Part of a small language model's weights: MLP 704 SwiGLU, attention and MLP in parallel.
Each number is 128 + 32 x the weight over its row's rms, rounded and kept within 0 to 255. Layers, rows and columns count from 0. The size above them is the row's rms in percent of the matrix's.

# layer 4 MLP up, 704x256, rms 0.0984, rows 586-592, columns 128-191
size [ 93  90 112 107  94 105 100]
[[125  94 182 197 128 104 148 163 107 129 153 130 157 151 145 146 119 136  85 155 159 124 117 156 116 191 136  79 155 162 147 129  78 164 133 142 164 204 167 167  88  91 149 120 140 140 188 121 210 100 155 100 136 213  88 128 134 143 128 167 171 144 126 176]
 [103 157 165  84 104 121 181 123 135 128 120 128 160  82 119  96 107  43 137 132 120 104 119 127 140 107 118 107  61 157 101 125 157  81 134 164 201  95 104 116 131 129 125 159 141 152 123 101 115 203 134 112 131 175 132 148 138  80 121  88 136 130 217  96]
 [121 111  97  87 160 174  85 155 177 125 189 134 100 114  89 139 108 137  53  93  72 108 109 146  69 171 145 149 163 118 116 153 174 133 142 107 110  94 135 176 179 157 109 164  78 101 143 138 112  97 124 144 146 143 126 169 147 100 134 136 151 126 126 151]
 [148 107  86 130 178 174  66 182 135 193 125 170 146  61 104 160 127 155  59 149 101 127 180  90  90 108 109 105 143  81 128 159 160 115 149 117 159  96 132 115 110 166 118  77 142 187 147 107 128 145 128  48 120 134 103 140 131 103  58 111 109 143 159 126]
 [156 125  82 109 119 146  77 114 136 112 173 137 137 168 167  96 154 185 116 145 120  58 124 149 110  87  99 117 158  98 161 123 160 213 193 108  89 111 131  96  98 135 118 125  91 129 151 193  96 141  73 141 154 176 100 154 148 160 140 161 145 113 139 123]
 [ 66 156  89 117 126 157  96 163 141 106 121 152 103 123 123 149 135 178 116 129  93 102 129 133 115 181 166 136  82 126 142  83 121  79  79  99 102 164 153 131 148 151 160 135 169 121  89 160 119 155 132 135 160 149 148 111  97 120 115 161  89 146 149 164]
 [172 122 164 122 137 186  92  83 160  78 201 155 114 129 103 125 149  98 104 189 100 133 119 131 162  69 116 188 124 114 127 148 127 198 117 124 142 161 135 142 116 101  53  88 156 112 128  89 174 138  68 137 109 116 151 128 153  81 102 161 154  62 151 118]]
# layer 4 MLP down (transposed), 704x256, rms 0.116, rows 586-592, columns 128-191
size [ 93  94 107 106  94  99 103]
[[112 124 126 174 123  99  67 122  93  78 132 115 155 133 127 148 103  88 101 109 122  68 125 133 141 129  80 138 141  98 181 112 147 115  93  88 178  92  91 157 107 121  72  88 146 107  79 148 116 113 183 167 169 118 134 157 138 170 155 137  64 101  56 122]
 [154 126 120 165 165 154 139 138 118 169  83 149  89 119  87 171  83 152  88  96 161 181 122 121 144 123 130 118 153 117 166 157  72 179 127 157 114  60 114 118 161 171 115  59 158  82 116 156 147 144 178 179 114  64 200 171 130 133 129 131 154 143  85  75]
 [164 115 149  81 157 162 136 165  92 145 143 135 160 114  66 182 148 149 124  91  99 129  78 135  90 126 125 153 151 216 166 148 103 110  88 160 138  88 204 152 115 184 158  90 119  80 131 174 134 145  87 170 126 116 112 158 164 167  91  89 138  81 122 124]
 [135 121 114 170 111 162 152 162 143 179  83 126  84  78  95  98 146 142 199 151  86 173 148  97 154  76 108 129 137  68 117 157 114 185 167  67 166  97 137  83 115  96 155 116 133 151 193 159 124 144 139 114 132 101 175 146 132  96 111  55 123 152  74 129]
 [ 88 114 117  78 127 105 119 126 110 154  99 115  95 156 142 103 122  70 109  99 131 124 125  67 102 139 102 152 124 104 128 115  75 132 181 160 140  89  84 146 161  77  85  97 137 112 191 168 188  90 145 157 103 104 154 165 148  79 172 160 115 173 105 136]
 [149 122 110 102 115  90 133 126 190  44 112 140 122 132  79 125 100 141 102  95 114 124 134 130 146 190 153 133 100 174 125 126 116 105 119 141 114 104 157 159 140 164 164 102 172  96 148 143 131 103 144 179 156 135 117 171  92 124 116 121 125 115 157 159]
 [168 112 178 114 151 126 129 172 142  70 137 135 153 156  71 123 134 141  73 204  49 101 142 211 114 117 129 187 152  96 143  97 111 125 140 149 166 127 122 158 101 110  93  86 139  96 128 114 107 133 131 103 110 148 117 155 127 128 133 147 137 106 183 198]]
# layer 4 MLP gate, 704x256, rms 0.0983, rows 587-593, columns 128-191
size [ 93 101 104  98  93  99 111]
[[ 97 144 151  98 102 117  70 100 147 217 182 151 132 193  99 177 133 115  61 166 137 143 117 139 102 118  94  78 150 134 166 137 140 109 100 151 134 153 129 121 167 131 152 107 153 166 160 136 170  97  99 121 119 162 141 113 174 165 183  96 198 118  66 131]
 [106  66 156 184 123 130 144 142 126 186 102 141 185 150 103  73 155 104 161 103 120  94 129 137  92 170 133 113 174  69 113 144 168 158 106  57 146 141  84 124 124 120 149  94 113 147 144 127 131 203  92 119 126 137 160 131 167 117 114 117 137 128  98  92]
 [110 134 146 114 152 150  84 134  51 132 151 114 140  63  83 115 122 127 168  75 147 119 147 122 144 190 139 165  70 105  79 116 132  30 141 126 150 127 192 151 108 158 133  54 114 171 125  90 120 171 115  93  94 132 138 190  86 142 122 135 166  89 133 106]
 [119 127 141 100 133 157 140 126 127 123 147 131  27 212 103 104  74 137  55  77 115 102 122 105 118  63 113 152 189 161 119  83 119 135 128 114 113 131 109 126 210  76 114  97 105 181 154 144  95 101  99 138  74 105 136 134  87 127 121 137 138  96 147 138]
 [ 78 210  87 174 105 121 120 155 121 135 127 142 134 154 135 132  97 156 170  64 130 179  79 196 148 221 119 179 119  97 118 142  89  79 101  94 128 172 100 128 105 159 134 142 108 129  88 151 103 152 118 137 131 119 161 143 118 166 112 176 125 139 178 133]
 [119 173  86 206 140  77 177  99 128 142  79 109 154  94 148 140 133 147 151  75 137  99 111  93 138 210 119  81 131 105 160  85 126  68  78 134 116 138 155 182  95 186 163 173 142 109  97 130 114 168 153 135 123  81  98 167 129 168 132 114 143  76 157 145]
 [ 68 170 133  72 142 170 116 161  92 142 126 189  87 103 163 153 125 141 154 154 152 126 113 177 118 121 146  93 107  81 135 127 156 184 138 148 176 154  69 162 158  59 120 136 136 149 132 110 185  94 104 147  89 147 188 145  79 149 173  72 135 133  93 214]]